Weights of a small transformer language model: capped logits.
Each number is 128 + 24 x the weight over its row's rms, rounded and kept within 0 to 255. Layers, rows and columns count from 0. Numbers have three digits each. The size before them is the row's rms in percent of the matrix's.

# layer 4 MLP down (transposed), 512x128, rms 0.14, rows 172-226, columns 0-127
101:135135155121111120139148152122116122128182094096137157145123137154109147182161100120128113166107126108089138152131151154128118130181149146164104127105114142155129129105120138155119109142122090137117140122148070147116105155165119145104081176110071119128100165149096107160132134134089107109122151109122123150109142079101120122151155158109138126125125131204100124145142125118138087102102
105:115129128106125070190139149114107118105116098144164140146146131095074145145131150127158133121141160115094142156128160135134151160154105136125140103140164120099127123125103095135101098149157134104106143129104130121099125148152131136137190111082091181149147120164106164136170140147129149115107137146111096142132129125119156108126154137094087096130117153118140081076130092100123115149162
096:156123154136095156158109104142131101145193117150112149124113120156106158111110123134116088120101122115089106106101122181131152078107148130155091136121117166162114129124129129145130121129133088147085128126136115168143145136118155132115126117151123101123063091100127134117094111080172187115155090139107124133146134146100152116127106144100122120136176139111142092109137131123181123160099
100:154175145124117123155162113108135162150107121135166140120145139149157139124137099113100139082146124123126122121151103153173127140128169151162149086115184146110149166100128097149131108137136097113133153105131173132154112143109093154110104075142071099106126103097143145134127116151118100101119108139110112144094087115124139096145146132113089115106103074123122111122164154082166128132102
097:164083112133152128119101093134101133120096121202148127108175143122122138099078127108080174095109185118154083137118168114135085114152132158139109099148125131113127110121166106183153126165116122135124146201119127126157106148149091118129155112097121169114135133102098147126103144091127137131147113119095109137110126133153132154147149131111128109141101123142141138111128149152125135147134
111:131106144151164141163111138123132105108152116150086171145130158150176112113136128119130100110125129143120116113157108203118170151137113111128154142162103133111132094105135132066155103124127131163098110124139102119091130105135165178135167127124149159135115170124159126138189143147151128101129127097112118132124115144170174115074131123179116149115129148150138141130113091134151115098139
089:089168119135125112130126135095123113140150120117101085121142098109099151129111137117113131096097126143161126147095114111100088136128157147124130200132100156128113113126113114152122140073131130180133110098124120124112171161153111101116149137125115118142095061093138091112099123143095156141172122117134092123135138108151134095103192117146091148130138150085143136157134148129123151165165
092:129118105082124101151159119108171127164124121130142122132135145147100093166152136155151157134115126145121125136127146100088133123102112144158144123121106101120149178155095097136107085140120167130155136110072150113125115119132106195139180156136104131140128153099110125109117157117134162141143187124104098113139102118115108112171140136155126127126097134184140104137123145120156101165188
105:114152153125111114140096105068119098155139083144144129118131095145128118119119110159116107127146112138137118184125098099121165112110097155104151128141119120138151106135165118151164107119140171155139108164156116107172129110150104072119114110161161128132138097101100124122116153111145144094107109102130143126153130142092107083122075100136156147174129087086149101121127135139104112183141
099:142079134165092147105115116171116128109090131113129105129147151111127110079125069171153172166126135086131130118123137125145163106139134142125157116097128135126165136155073105119175160149130140114146108080155116114132122144114150115114115105108142105140170124109134151146128141130124119142125160136142155170090157148117124107106138167109101153105151069145100114152129090183119113107122
104:102143129164158164141133092131133147141067139140143137132104132139146113096138142151139055118113151153138158114124154134128162143171104088099112110117137157153105105157103143118126143118112122139143132114151127179130126053134073141157141131128127151144088145143114126127156138091110128133156110152094125098101121141165122115096139075110125137110119121143133106183113078096121126096116
096:120112097094152125130129114137141087152131077106072149143126085136116110110124131123149152129091110146107164068099141132131119145155141141120172145120124128153142131163120135158130112093114120141172192094124081155111094145133099146138123176079120137152099194165101123143120102130136131132162139132109151138117131123131133101129069110089137127125093158118136100152141130130140136101125
097:133123118115120141103157114080120185175081098130141117148119157118096113121131148165101137151075124113092136132153110132138127092138126134127116125140117107108083101146095111105107143162118111135106147119130130112144149112096088117138117145106154094111185130155114147135183112139145134139125150116104142137107128131153135122099132055138126127141077167106130109106143078156087132076132
104:113088136139138087152128118137137092169160106160162145133115097158143114135152145136113111080134151169137156118156131125143139166139151098116135113198123137086098113137119146112130107184117167135148159166107129145156138152143127112131136149124150126130121177116107140108141111137113104127145078183103078103132164113113119120122160132126119150083097093102125140145150101082128145153128
102:133156154095113091123123098134146099159121099125107128138109163138129192161130112076123139107134127148134121135111096122141179146158150146113103125197122145109100144170089120147123122176122122149125099149093123069112120095128105143134146114099106124138167134136124122140130102134138110113120166091143141115094125174167122071146156118143173114111128111129132164128138117104095112097105
098:119102133124132126093117086158127101110148153107087113132112173096151151147158177115143078121080141133196169121130085086108122143112108140088114115128161139137128124123155162159120171094081124103137126106108122116146165132119132113126122136148132136126144118099118163134084149105109154153116069101135152134141105130147158117097122108128118112138161103102165115124129110085153143138109
106:154117136143128132120108080127128144161096069148135153129163126125140123114095095160123128099172156137128063119124105122118108104121143139132133118163120127184138138094103102160144113157109154104120127143156158119106129119130160175115159117139110135152176157144173137136146095158138138099114185130136119136074110173074147144143139115125086137134145124124161114133148162107138105151144
102:140157123124075134134116141094125110155148130102102167154121101143106140149133151111130172146156085151144123160145103129105153095132137101119170157106094127119109115134129192091164121156136137152124129113115137128122134157115136120082147146153086102103124141063128116131142107108114133150104145133095173154165126104120151074123105111104110114168135111131149102138134074125129186114141
109:146130151122095094103120127141092157117137104120143185124130134143143129128132129092139139068155091148191113108134149203130112175101112163157092078113115108106143105148163095162157147131112092147129133153168107112125130119144124107108119127122090129140149085092128116157113133125097138119119109133114114137123102149095130105148112137132151113114183105117110127141113074151130159140124
103:118135074146121130146122071087148120097139090178094142186152147082112134146150099089138092118126148106150113178106146154118087150139104155094140147137126113152116107119161177134168099082143147144110107136129160111117151094103148120117122115136132143089155112111133137135118104137132140127113133117140139128134158147133112113136087092163096154119132125118190136116156086130114134110120
093:081151103112137115164130160095153111139124124154123135155166167181134126145154102131133118130114128138142127127154163123111134140144139125185145145078133090136148095163127143149145079149174104159096096121114127125129092116140080132112130123140121115109119154163163141112132071142184146093108110116164102082102148160136150145102147150149125138118106112163114119145124116159146091114115
094:085148125135100136154114138115105111107145189124120152113107130125072115141127154103134118138131130142123107120090102161109105152113098130106102115117124148128091152143132151098120148073154167120107082177144104174138166117140105119134104148105101122145101145126148112178181094159145150162157126163128121080092134108141102155117136114101080095143142145154099107133116130147133151136136
099:156146146162156144098105111111167153108066146119121143119133133150113144127139115125139109109117102096096076099152087115143123126112149106107189117115148101144132184124118111113094127146157114096111139133104130115186112155159132128141088140146113121138056137132112141112122156152142119135105123121099137114094080166135126149137102134109122150155113075090099126104096111113152141102147
093:134091133113084114115087125112116139157121158127161128136122160113155148124080125104164124144152130154068147179086148117102118147165128144164135116103135136076118126128099143128172090143163157103105089127160082160142128112082128120106135128186123104110139121141127129139074138112089137105095126114097107113113111090132095098102136078152120155123139117137143125134128133110138128140128
103:102153096091191108144135121141075143128141100154183102120102083125096150164133134115103142075132127088119170100124133101141092170151126133138131103175098157121145139159140146114119117115109133118141135169111175146107155124143146098129137128101117118151110107117109108124101129170131099089142141100095130125139118101152126121115138090122167077152097132108117120154120133101155151152109
096:111114117107129095156132143108133134140133136111136182153134150113113142132146114107115129143173140125137150095120151124116141104144116127124153184135106107109138151107118161111163157151132130116144128170163136156092120089159138108137117114149139104129116165153126137090136160169122112073140116143141155121086155117191114149136185154145108202119109160154130136096164174133115087125144
103:120115154154130148080175132121142122140123122109121179126122111128122106110116137093155064127182091119079151070153111137162133126154117160117113170112139142118119135134128128139124123126124099120148149127089148129098101123125181123143128120135125139159148133153129111150177153126136127111152141085102174108110134090088157132161109144167135144120113102197128124162133150079115129127128
093:102112097082103096119068125166140128124138156143172135154153123136130094134148113143139136130124136102142114127110142158117164111143114157140112111116109115132122143125119133107134143088108161166123134134147116167115130152113174103140119152122145106145083151125153063095098155076118113121181088131129128135141113092121141150131111118126143078128112127158169135116072114138188125156169
099:135155072126109147096089118137103144103142149113158123121126118118139118116142178109119165086059110155136098115099124161117129154145165126082167104137125105146117107135128126108139147153118146150146133122112148117127121156119184120129108128080131122143092144126147082111154174171122133111122119134097110150086101119079148167107130101160106105149118090104167134098132123142137134112089
086:092095053114141127147093118136104100117197155142121124091115113091130128141114146143137110151139118171165112095124126167115125125131123135140082099104111132128150148165190113097160146113111171153125131157122133130082116149165147133147164150124130136121119163123141090159124106111124123145106116090104147129092116102143118142140124156140138110128096147205134155140122113125115111125120
098:115162140167130134094147115160111112138151134138101098116128164120113101134138154129146114123129120173081154110106163169167128134125145198109099157159183127151096190100122091110120146136134117148114121102088116116144098129156152152114159126125164107140135166148111114133159136125144123141116128140113116161135156133127077124150130157128144130126119152106088118058132076113121150128128
109:093139081126121139073125136134172063148108104140105135171142107103148140154119142110122132135148168136131138166113178105106094151120083162135119125151150147107139136102079160167130145107118159122126154120125133119117117124159097150111125150112160135131105136119102176102114152148126118123138120135149133159142136140164188137114140113096097159080157155077099164109132121111141127121147
115:160088121122167148150120134156119138127144100103157117182123172108113114114151186096130106131181117124103161170097154139130115116164136152125147066149153135123124128143101159123142143141106109116138120105147129153120127119170142088111133132137159137117172181129149122123145137149112135128127108145081098107142114120099080097124181152156144101154069154119136112136094134123116136125106
101:069122074138160134146118164120098145134185156133106100141167144131108106116132097130129105114160122119162126127119116150129119038120136087159114119114123125137143149157144158116094119125111093120142130122130120126099117107111129115118104167155115079106136107124164104146150132119093151148120108110132126115148141127141108151204083119148147146134118174159138101163103122139112102153127
060:135141129169093078116146109110129109139127144158149158123165143110122119145135138129124090137140130144148100160145107160110173143115112135098168137119160129143133154130136088152167145142119127090129085152174118096169144178165147147082140106157114076126148117111109132150119112108155118125110101133125136169115146111120111080096141112134137106132112109142144161119121172110104175180173
102:104079164091118177141103128095111147155128195126140139168167097117111160124141094146122141078139122108115122147142115078123130096149106141137132114122143136110131155133159123130127074121130139076113162150190161168122152149105094120131130148133130128138094113105118123162134113119089143118113135151122074106116162129131136158121158138138138141109141137154115174148121154130124114184119
112:150136134139126183126140121109117119150145146137125105128107193130162136118097113151153127152157122129129149066097123131116204091108121107131157088120119131146125145119090149161112150138140132134128123142129156108121167091129113126114129107115163131158100124166095131106094163133123192127123142120151108130138146144144138168144098094181115149138087188085105125110133156118132135133149
089:112099167144141100108137101115168142125120166075113155152116170126132112096144124143149099059088103141141103092096169116105127108127102098153116118129140124112125166149120131126131124113113144157122132133122088121079168120114121169146098126139129161134127158122102147107099102137102130164101152097110109144123156125141127096168133089137110149101146118199139150111122116141161079138112
107:162108171172139188082147074159145178115129138095102123113130155128114148127135120093152117148113106099127131169094145118111131116124110133098114122103144108094154103144120204158102165114128094080139148117097122139130123121139126135133084133179161109162153163124170103138135128136073131149097119148148134100129115135124106111127147086152120134104109135112117142130117143124123128150120
101:195129116167120145104141117124163118128105138099143135084119142126092119135174153142099119164090102141155128138129111110100132060099123109117144100145133124136108160111135091138139132146138143098109107101137132172147112138130116144101140112136101110093145107086109147088099117136158097117168140125108131095090137163108100153148144106118109111146090110092129129079128126162072087113137
108:124187151126151167160133131146159082116118119147119087130166123095101113119149089128151100132128172107155128128146164074128129094142145138121125164129151144139151095120114135134045130118159141110140177137123109123143118153124099125151137145106157111112127138102169142144143110124131148125096131121134101062140140155174110167106103152120148119139106177126122128128164135087130120137153
093:111146077124138150123136118138140096097109139105175132117095156116159125127099144158148134144131090120123175153107116049112137139143102120141117175141125062118113116137123144125115161092091139095110116126139115099114117057120105113124134143072101152157147142168140150090138119143190117126108127141094112101119113125127100096154119134100142146136137148118104146163116123103147116136128
095:089111131113108181147112165105090139138111152110132128142118118189126080128116148092118171122174130082128102121101169087136146110107082101140121131177123135131161181144115147140125149117138086097122118171139141114109161080162156153104127124107158149147119145154156129109123127128103120135126132094144064134114149105143125125129172123116130145151120114142131144122150143156122115096102
103:131135135143127142083151128120123174090106134152122138118138145119160169107155109149096094079181114162138136119134129061137145082115132134107119141125105069098139138124105110159084112067140143100112169106152140112096171140100131119149112142154093128160104108150136138146147128129122151122076120141113100113116165122128092139149144143140149122144143163111144153160122131105109152156155
106:108114127111102097107135132134135143153136169171121137164117137151106161135125132121077140128169108147112146122171088177175141100115115124158185138127144167075131126155128148129117121128146081117082098113134098156101128130111123097136102142085140098120142093128122117119156150092128137099151113076128148129087143149164122132124097158122127139178113144162121163109104115173138121136116
096:095131138091084090136129108087136121152135152156157129105110136108119118147133137123178156157116111151154145111133107157067133154175109091140150130126138165125138150104099138133158130110156119123125089121151136181100116126121137101148172114131074102138089121157131077117114080126098124090131147149151162152134120174151130113151126151143104147087140115152155111140141134110095164127144
102:130110144135125134094134120179173101118124142133129112139158111065123122110107114150074111153113139139174119124127108107176157160150126160129106125115116127134067092111140156124111137104099169120173154151107140149151164111105136117126124125162111143073118150144105105119115134110105164135118115154124079112128094138092130074122149125133133111139120097140103135062134133093116153158126
108:145137118130153152150151150138133131129158074101095108149128129122138130176131097096110110146123115133202132124134157159143120115149161128111157161150132131123058126151107161076095112120137100121131127141105138100089147143123117128148114097078142100149140148134152122160119147096116142116145108131185132111159074100171099147169162156147161141122124142110122118119096150132118153100131
092:125126092090141132146125110123162126092120171122126107126122102131118130109206150134117141128111137100154127150111120118157088137150082107119113145128119119101104125105140116149153137103127179122143134118133100143123097098115103109147146125189115107098135147096133116170155154126143129142154101099130149091099105141143147110120185083110103185116179120188150150156121149121097133140111
114:131141159116100157125116083084142125148153069127106145090136116120107116153167128121096148096108143082127170149082129144108090149132135119125111102103137109126068116158155129168150101088137099102147117139135143149152118136148143129126110141146144098105096167120146159135102168119123142095159120140136139129147163126119176127109123157081119113156134130089117160147162140085076124129132
087:149108154151117137144180139144126147097119160130168114123104168160077122133105125155154086139140125168099145109167103156120127114131142136104118133141135193139111134134176136099158122128104108166191133099116137101136137133089128122108159119137144152098114098120094160106106121140105139137137136101110139147123150127124178129150159157156158069110135128130116133120124191127139092098128
094:113111132136147130089112148095109124169140138113115116106114107113152121148084112126091172142121077151065096099147095111167137155108165165098150135091132096132135161113083133092101101091128139101128094126124148124124092132103161160154141113162113131108102168122124129140078109102137147143121134149126087130174130152139137097150136161125163121120098121113148098160088108139116139122145
098:190086122148140128114158114120164138139102099095169129089159120151132094116122117112102144149132120162132115138146110131069136129129114135122147085132132150159118108105139142114140095145157134109131106135112108093166146118096123121125109097097139179109167114128084116114093091107099122118101128156134116121161129165110150151143169113158133097167123142097100165067114138094108155152112
102:095119146136138066091127111142161184141153144122128101123129103126132112099137133121122128094148083110126140098119141107145098129147129137161165167144156131150083151137110140132143161075106139115170098128130129149118163146138161150139124149106121127154123121127127098134101131106114118127114109109147108124154165122113114117202174128114083092138172163181090167148136125122134164132146
104:119138111131119187117082056112147092135124052144116107156140128108109122130124087117147129145135160135130089103125095143136133159133145163102151143145113103126155146126149070147174132179135113124084118111137125120103114152156108159133140113098106147164090095148136153113131157145114148139114113139104110143081164147100143110092124124135117164137125093100128128112127121109141163110107
# layer 4 MLP up, 512x128, rms 0.135, rows 173-226, columns 0-127
102:124092138143090120134141114157137132113140133107136131171099161118142130153133105106148129128117073115114136095163082137107144099094160108104118132136116163101113167150117081169129096139135105153159144129095111105150149139098117149097113056087141167150111123101128077132142125151163130112164115161157109138157114139101113086115125099104147146111137130124156060111120122113127117143131
095:134121149121152156186127144084161128138132114116112169157117153111130125144098123113106180113122130119161137133112103116120085127083138155130093148113151141052130099133114102114135152155104126147144160081153117080156102178146144119113104132112153143135173127161104090100115119150174119131130147151108125159137124125160118116115109124130103132083144131106159144137170119179118136117103
100:095096152110108159144112148121154096094119117110072161154102146172147145143132158137077139112154122115114164132132146112140108138105119129116157130122163110128144150132128101157135152118148091156129128099066139155136175138087120162090101143150145145151139089111146136098100169143107135169146135147132125145088120116106090112126163164152111147147133121123149144113089171148129184134123
106:142117117132100138094125146161151138133103117106104136125126132117114106115126109104156132133129064133111082073139089137100182121144169138121093121121136142164155104143152103121115127131166076148116133076131159180119134102068135149132129152140140109128167142138189110120154137126112113146136155124117107141133115153125104133111108155074070137126148098130095123149105106139169116143130
108:144153110127132147100117142154160074092164134138121112148107129120151138127150134102148147119104123110106097116123065125110125139130134142107166106062155172112115076105114087110113071132148111128097090103129124115129140144117120115105111127173090182114164133089177132106115118124121161140157111117123140142100099118117127090109137112145116112154122117135148084123152130149118187125104
108:146092170120140145104106155136120141131140143147100126148106133125116145104146160078184166147120097122143146125107108129157149123088111120130108149119138134144116069139139163158130138102094119131142136124172164149121153137125158122065098156133109125133068108105140104107115166145131125113111122151105099140102094110125136170089152136105086127128144068111171118141109153099166128121106
101:129130116112137114123144117167093108109148110132146183150165155118122140134106181109119134129064107122136145061114150141160130128155128120136104086121125087115116167112146158144106149144104117154142155113071114120121103089091128118102142135163144143141114106123148129151162112159139115130182102121181154117108131160137077153127152134122128116126146158119123090124158150072146127115114
100:140139158117154115145085105152149074092123085156107153167142147142128145081121128095149148140146097126105151100149124144117131153144155101118157146109151135105127105173162110132121180123100107165103158122082138118129151113103128096104163147127121150171140096157166101108127090159128156134121104099189139161099114165128120123123157135146103107107152128109159117136139107136141168119110
094:129098139110137135150124141155091139077165159101118186152070126087200164089092138115100149119154143119144134153111109158108088133120134152101137135108117122078128123122160151108106142134127129196081137146110100121150120132111135126149137095129141141136088106132119148134126148165144120098121139117143124092150118135104128077134125155122142146114104116097122114110113167163137150100144
104:160138126114142129128133109148109168141083123147122140163158110128142151105102171141105127177106125108098121134099104120129122112173142171189081134129147108120178137149134093121139136110115136158133117120115174096122130134111138136121120116155083127163122121180147110144114127122135137100156144120138135142075108123117053116138088156091141177135111116106129075128131130106158109162142
101:137129137108107123179164149120125157116138083127093147170098159144139137154161131107176151132110124130154102131158142111126126126108137127104135167136137130155165109140130149120120153145060129147130151157107115125194130128111125112135136122107125152148122141165142106106107098111161138087127125089147089143089133125081120162128120135107118145095101064122159122121169126104124163141069
092:152138121137146148100141106136099151130072086149126146178155144132136143130133164103143127134148096097157137134138106140113148116131112098124133144090145151117128112139136106124141152122154115118171127117124117080086161185147119098105161105123097145133128126161128118124134158090188123129152102096150129125066104135116113116114105156098153146126054101093128121115145125152143120159181
100:114121187141107141179134111173099129156158113100123116152147182132133169135136115078141112154156127070135131144155148116106108158126147110092122100116124147152136103132144114081080116173101128138132122082135116134140111086146134154132135125139140178137138131113119179122127120154111155148145091162105092096063128157148133114115134124122084132140108101116120113114125129119139114136091
100:129138072112180098166093156119142107123109142136113154128130147134162162115100126118124154125131118123123128130113096103107124106104089130071137101136175132105132102146124127095137141127138136100119111109150099163139156153139064127145106111151121137113145104147130121144156077178116150099096102182164128137163110109124107114129106158110123122138127181097126159101125169113093128177121
092:143133128133161124095153121155135127120113140136115110144099150171134145115044119121131117138113101065113122151147124060116126139184154109089103132149128124147143118121105119116114119102129123156136109147147107112106122100143105116122057095153136170141099111138137164117121147136142162149122153087165126169155132150120122125146124145122114139164108104132122120159148166128072105170121
095:141116100141123125136110139201137131111101151130110142126123138118134141094139146145112118160157125105147082146174129094094100138126171151090124115106165141081131119174127130109129104119132103121153147123127119155077129125116086139113113134139165130115169133108093141113093206128186149111119148142152151119128145098135114122091143122109148135088091126107151172162107137105094133138113
103:120061137121152129080108116159114118090165144103077113133136188126133138080127113104138095153132114116076128111148111118111146165143129155188122118165143120110134101139122119180160135115107117133142149121102132104143131084114148163144106162106110145153128084099150156115135139177115127146103138101159105097129123112113135139118140127123111107101119168132131116170130131140092146170105
095:123149135146155161115111116172107109113073113157125106191128118125140121111127113106156131138156139109204163141106083085108146113143152153121143115109135142152135121159132095150133143114121127142132147140128097125146123153140096101156104119081077140116169135163116128165126139150133125142121139113147116172163118138115082101089092124112123112163149134099132096086112152153160108117090
099:097124162076128131104116141149113081124104171132127140132091099108100164099125157094128174117168112089077106136156130135106140184134117117119125123102150145107122102154152115079147159149168071109113113131145124143137110128137120122116147108168129095183144158157139128092121153136126162108105126106133119102137124120115103112095123138137116166129116118102111123095086174144108134158133
097:134108204122127093115142127113147155155112119091134109120112136161160134133141166104121176168151144117122108088127125103099136129104160156109145113131159150114109148118137125147110123141120108143135119122145140135107149101149072094154083132123112159170134125204139125105138108125140160145165116151137116153146151063157146154122103133128115134075163128117140141120088147136130133180121
099:122099134165132119179146143167083139119098158126088103141120130090108152127119186130137134120157111120119126110114080099143111122125195124145121115137099131092095164157129141126115161138091117121171165113111128143142136145124138181102132119149155149161142120149138104151109138093103161173115109127174103145150095146102094088126123141138102150098124127130120108074134137128164133127106
095:132116116105131106153117128145116138104144147164104152120129145125123171166111111110138139110123139094118170120120150119116110134126133164149126119107169088129171114143156119150119140142125111127124143141148144165160104165104099117110097152168063153136120117108143168084166170141098133195201130118152131109160118147133146106123142147140147186140096150079111140131152143148152128130135
091:096116101160125113113121120127098128086147139132105132118131125141128102089128109138130099116137130058173183175103141095130143137104161122127113166144129143123119119135126127133054134100115140121168135077161145134113099141120137117147114152087117121148165131137136085119107106158126140143200114141144135116124112102145102139118157200118111130144088132099141098158143135133119112118093
107:120174139129151157150124161118098134125083114178124128120150153135121176115106110132126153162137075102165114174144109143111145156130116123106085117141162166098168137110142140140126135148086139137138135102130144133155152121125122103126075138119177174136116151142117144139174107087149135158146119129172118155166151173101129143133111172116153179133157129101149145142115123137165130133118
105:123106096116159144125132106159089192129121108130108126110102138082156096124109136086131141150125108136083105096094126149127155157132162104130107122101114126136119075145146097098102115148119073113143145129145148113084182141070125157162130140097140142167177118139150102169178151106107136126143131131157112117109112130127107109119136123128094135120114112112105106087117121114135136154088
102:148141130165130150125151140119134116126122123114128108120135154162122163104101137083109156150136151140159135123156117147087145126119135157137155120111150135090152104147123105102124115181155071114127154108140144108074092099124139126060130137110110146112160123133129133118148115129141217123160114115125131146122094128104105096114136124134109101110114116097131091156093135097106204134159
104:110097097130193110142139125123129110115107143109112116122108148117132119154118123116120132140171127116143117111138126127100160123168161123112136101092151118119160104145126124163146112158100090107164128121056116116114174126080077135088124108116099121136169139119186166109139153129143195110118133138110097135119107073153065152109126113111137125144146145134149124106161123110138127134138
104:157142070124129128126106141146103159159148106122132164107076143061122143088110159096062126128120109140141134105147112088138121131105142132110154100127152149079151097125150093150124131180140124126161135104128139123122146149087100142117074154134139124157183124082154149129141121118104160119126110125136083122096121130089154133133143120142104138107107125134155117133161125092125111106105
096:190146138135133165179133119158130130133134169150112161126119120140131126147147189108133111175104121140132133095163112098102162161094138135084096134094132112149159126127142140143157142141118126128149112118096104126145154122126146117131132173146125114160143151119136101136104165084132168160142072096153099098107092153123129110138153120111092140103114121141172101127137142085139174163116
099:175127118088102150083128152163110114155088074126139165126115129098134175115101123141115125162119122127115111143089112165132151136138167193149125127096138150121133137137135120067123107169097128129117115133138132145100133107119128144108079126133109136130176114128123081111152111108126109153138110145105093146158131109095124119148125117118102120114090167097194095107169130108145126118113
106:129087149127101146119087122176103118104141117131114179111155158099140140128076156121112128175132099132149100150115131112124108100160127123149132136123151120113146123129130149150118107154128110108116141146166127107144078138091141070118088144137171146121131102141136148099112155110151115169166105153080087128116130146114128139097102129133125148169072142121121109111086143069105166128122
110:147144122106132130154072142142096084094151124135138131141076132110154104156114142121141114122117126127089115136079080133128138144126145134164107169134132098124112141150121119116156150141149091143158142093147110104159053171151084138072112134126104143113140165105167098144122117126135156163126138106132086155150149115062114140087141144124142147159113142093124128136117148134132139137134
096:148081141123127161126129163165087106181100145099163112127104153121156187126127097098121137113129093092141124161122118180099126189132159128110130100119117142092162114123174119140119147148117133150179152133153124162152087116131138135136141122150112125122095142127092185123143132132112133083115132118143096137102127139110138165099145148133102134107114131089095085108113158114112122127151
155:135161135118105175102115173092089152145165158150107160117167137097161115104142140146103121124099116084147129128112144120125133136112104129153104155104094115109130120166162129180125148110126110125139134124118118116147139104116128137085126197143118100155128113125182107127104155175140142076132071120182143116124145127136134164087149107093147160126147112117125154113128149131149113103142
097:131121122113171172100125134137105161093139088118153115183141139129132141109086136143139167134164116101116105112120156148097127115126120145116113136119151125135136109148181114118127139105157151144158125076139138072106101101145167131102105124177152180099142148094101107125116151150137123101135092137132126125125082126106105164092139149112106133196134134099128080089135140124118137141104
100:117110167136156158140111112146140120157123155144123134152084126088164199112091119119135085122102151136140125096139104134138164118124148175155126115118159142132118165148142127102084136146121126137119134141132148108152093119119129087135089113103087157115125145124118144080076142111175175129145146109175118134173147094148133127109106133087123154134129061112088132117131148122142134136137
105:094161146157132177123153163135142131122118178140121140145075128148167131133102133144077144153138155121152161145139142124113130163125140112117128100129143119128119138145139141169089164096156096112146149092101136119156069127105126072097129160140125141152135157106126110123109129135154146156132136108199125137146160087116113110142114111148069109153148130109165101112113126132143178129119
090:146097126125101169113060108182136103157125169184148173159128154156137142146101113105138110110158097133130119139112144113142138141139168172126119085094132142107149155186154110146117173139134110165163136097126109154097144107100166088141124119120104134131125090131151115137155119139146156098157095128127111081122129114091132117107111139147131123157134136150141132111149156132153124109154
092:152125106116156135145111126114108123151095094120148114108100193096176129159106114134106131129118139139131145097100096150163114108126167116135119129114128094136167073102139129126134153164130120142129130123140112142140120136125140124048113154113090126102132123131115178089169112131102172142153143117153081144137162142090113122122062112106106096114121091120089135116147147160127125153118
102:122113132113121172136150143144106102156125123173113096117115162115133119105105110086097118139147101150104158116129119150125143100136142159115159141102170162092164138127109128167103113124094113163092156123148154138129111110109109126105097098155077135101178117138145109134192128133101132144139091166105104116085128166116124116120059119151123115179089131106114134136132133112135106158149
093:151115167096093146141128169125160142160175122155120134145131140134100113124145141099104149164122099125124092104087134141128128104136132127130110170105149128093096142108168105101151119133143104128140140138136142158125140172079113101170104145155143153126103131118184130139158137152111152124121085109148122112120119068129155107125108147139088124128151122127095111138111135097132134218086
107:111132194100154193089099167176132172113094130105107140114140146121143120101139125129111129120128098113103136115121127154111128146112172161086099146145146150067147138133093110125154137127132140150116152125076098077164133126137134134137136148119129154119130118105127093145122158150158145128175110139148100094156107130152128122106121153066144125113100120134132116122153152116078143129150
098:112143110152134119133090104163139079180120101130121144170088135137128119105069140092132128146138078103146163115119110085134147133166195112136117145143118119143132136171118172084145113095112044138132138152111111128125111127093113111122125142127139106156177139137130115124107121119092130146116133108122158144146135130134119100083133144150127138124118090115106122125153168135084143104116
107:153124099134143125096136146176118124120167127169115162155150114120144120111113154139138145146092111115155154090124129150106130102144141108117103113112156094136117132121177134101117127144082112138127125150129151123137107123091151146151147154198070152160111140144128162107110130170157116128163131115114140117096124108152105128096115136146116090118105140101153069151099166198123107153105
097:105110129147124141139087121173138174126139064153088134151111160089137108142131110092083116129152116132125130098127090098131101114130129142119148137112121076161147119097133100122117176148045115098139136083142143132139114137144161109133132130145122139128153102085122155125103117135097121148158070138135141121113150150139122163079093110128143132115110122143103165112113135152113087144135
097:135064173135095143177107151119122115131151146115080142160151145129150155139125105129122119149114111155146110064130122139114118115131125128103123116097131146143152155140151139109168127121080121171062130128161106102127114117128129116130131149153144172096135137120117118125109132149096151161132140140127107127158130141116145108116104161125048110163129127111136069098103142172110160103107
107:156104108136164125141125179140141062167160124161120163114124147121124172093135099136098130151176128101172131072129127131106137112122135136119139148123124126148161106130137124160119116140109103146140181136096093161179098077119087136126107147121105111105118155168122132137147089150128159112139117179123109098132139120096099105126126133137109090124144164086146130102149148139133153145127
095:106093110180154097156142135127143106142117094126146073124163155116145137149102109146158090127111151111144120123098085122108121130117172150114169137115101103161160117142118140131107124091069126090116138157162114146121144115101088100145093082131125173148136111150149153111130127140127130120132160118112136106119142166098147088114121175121159099139109150102116135140115176176135138154105
094:146205136164140128149123121127139106144098128153111145157107156137131137124095120108101138128100124140120167169111101096100155146174144125140145115124139092060176112168160119076141118131162132150098123072093153121143135110139125149135107145148104149153124132126119133154131119068136156110122128133120125091128138133155142143084122118114134097171140115092143106136169135122099172123114
099:161127120158135148112127149146089107126167118114134108101100154117152122095104100089126108187140135127171115127123136099094157158140130147145115056141148146119143129155154151119143136186124089124133120113122155155088098103099139136114107115132137132084132119151095113118145143100138122122129154112162084148115107145108114106128124203095102130142072107083120101126147113100128140141122
099:100152140140145146114107177121116105180106127122130098101130117124148112126131084099092146128152116117174167159146124155125128168117165116132077136089107115106116138143142141167112142149152112158139119073133118151125116108121131120070114158123141134118131146131134172114149129082150116145126151130153078110102128110069118098144111155100079150103138143092145095123165137149089107150123
094:108134136162165119064137117115128132129101142105151118115131136130158124113191115167123140145110133119142152133114118142091132162120145150111144106079137113141184157115138119152177149172105107112135132131098122152130102149115120128144106120131161177120129153177148161128101110134143137148135133156201125133126150153123140124102073138118103148139102148111137078164165171128151113109097
110:152135131131129139098147111125115116186124100131113161155143121121172122106131144100145142142099158099167155129111081110150135157117185142129110108133117103147155111126137131141150127168114068113129136130074133143117151150123113156101116184154173127144145165133167132122145109171134105165144095117176104143092141143092102109120152132102108163129125138139074100119108094134143096120123
092:128159125134145152104127159171142120147109087113138119129146148145147130110110146088145135166156142135129108111166129121110110101164142141095150117054142128118120162141107127087063174143096096121156109092117148153130153098151166128111131149120117105157132129104133070111128141164114179128145159169136087160142127146149128150115143136127117164118092126123138119114084121155141168129105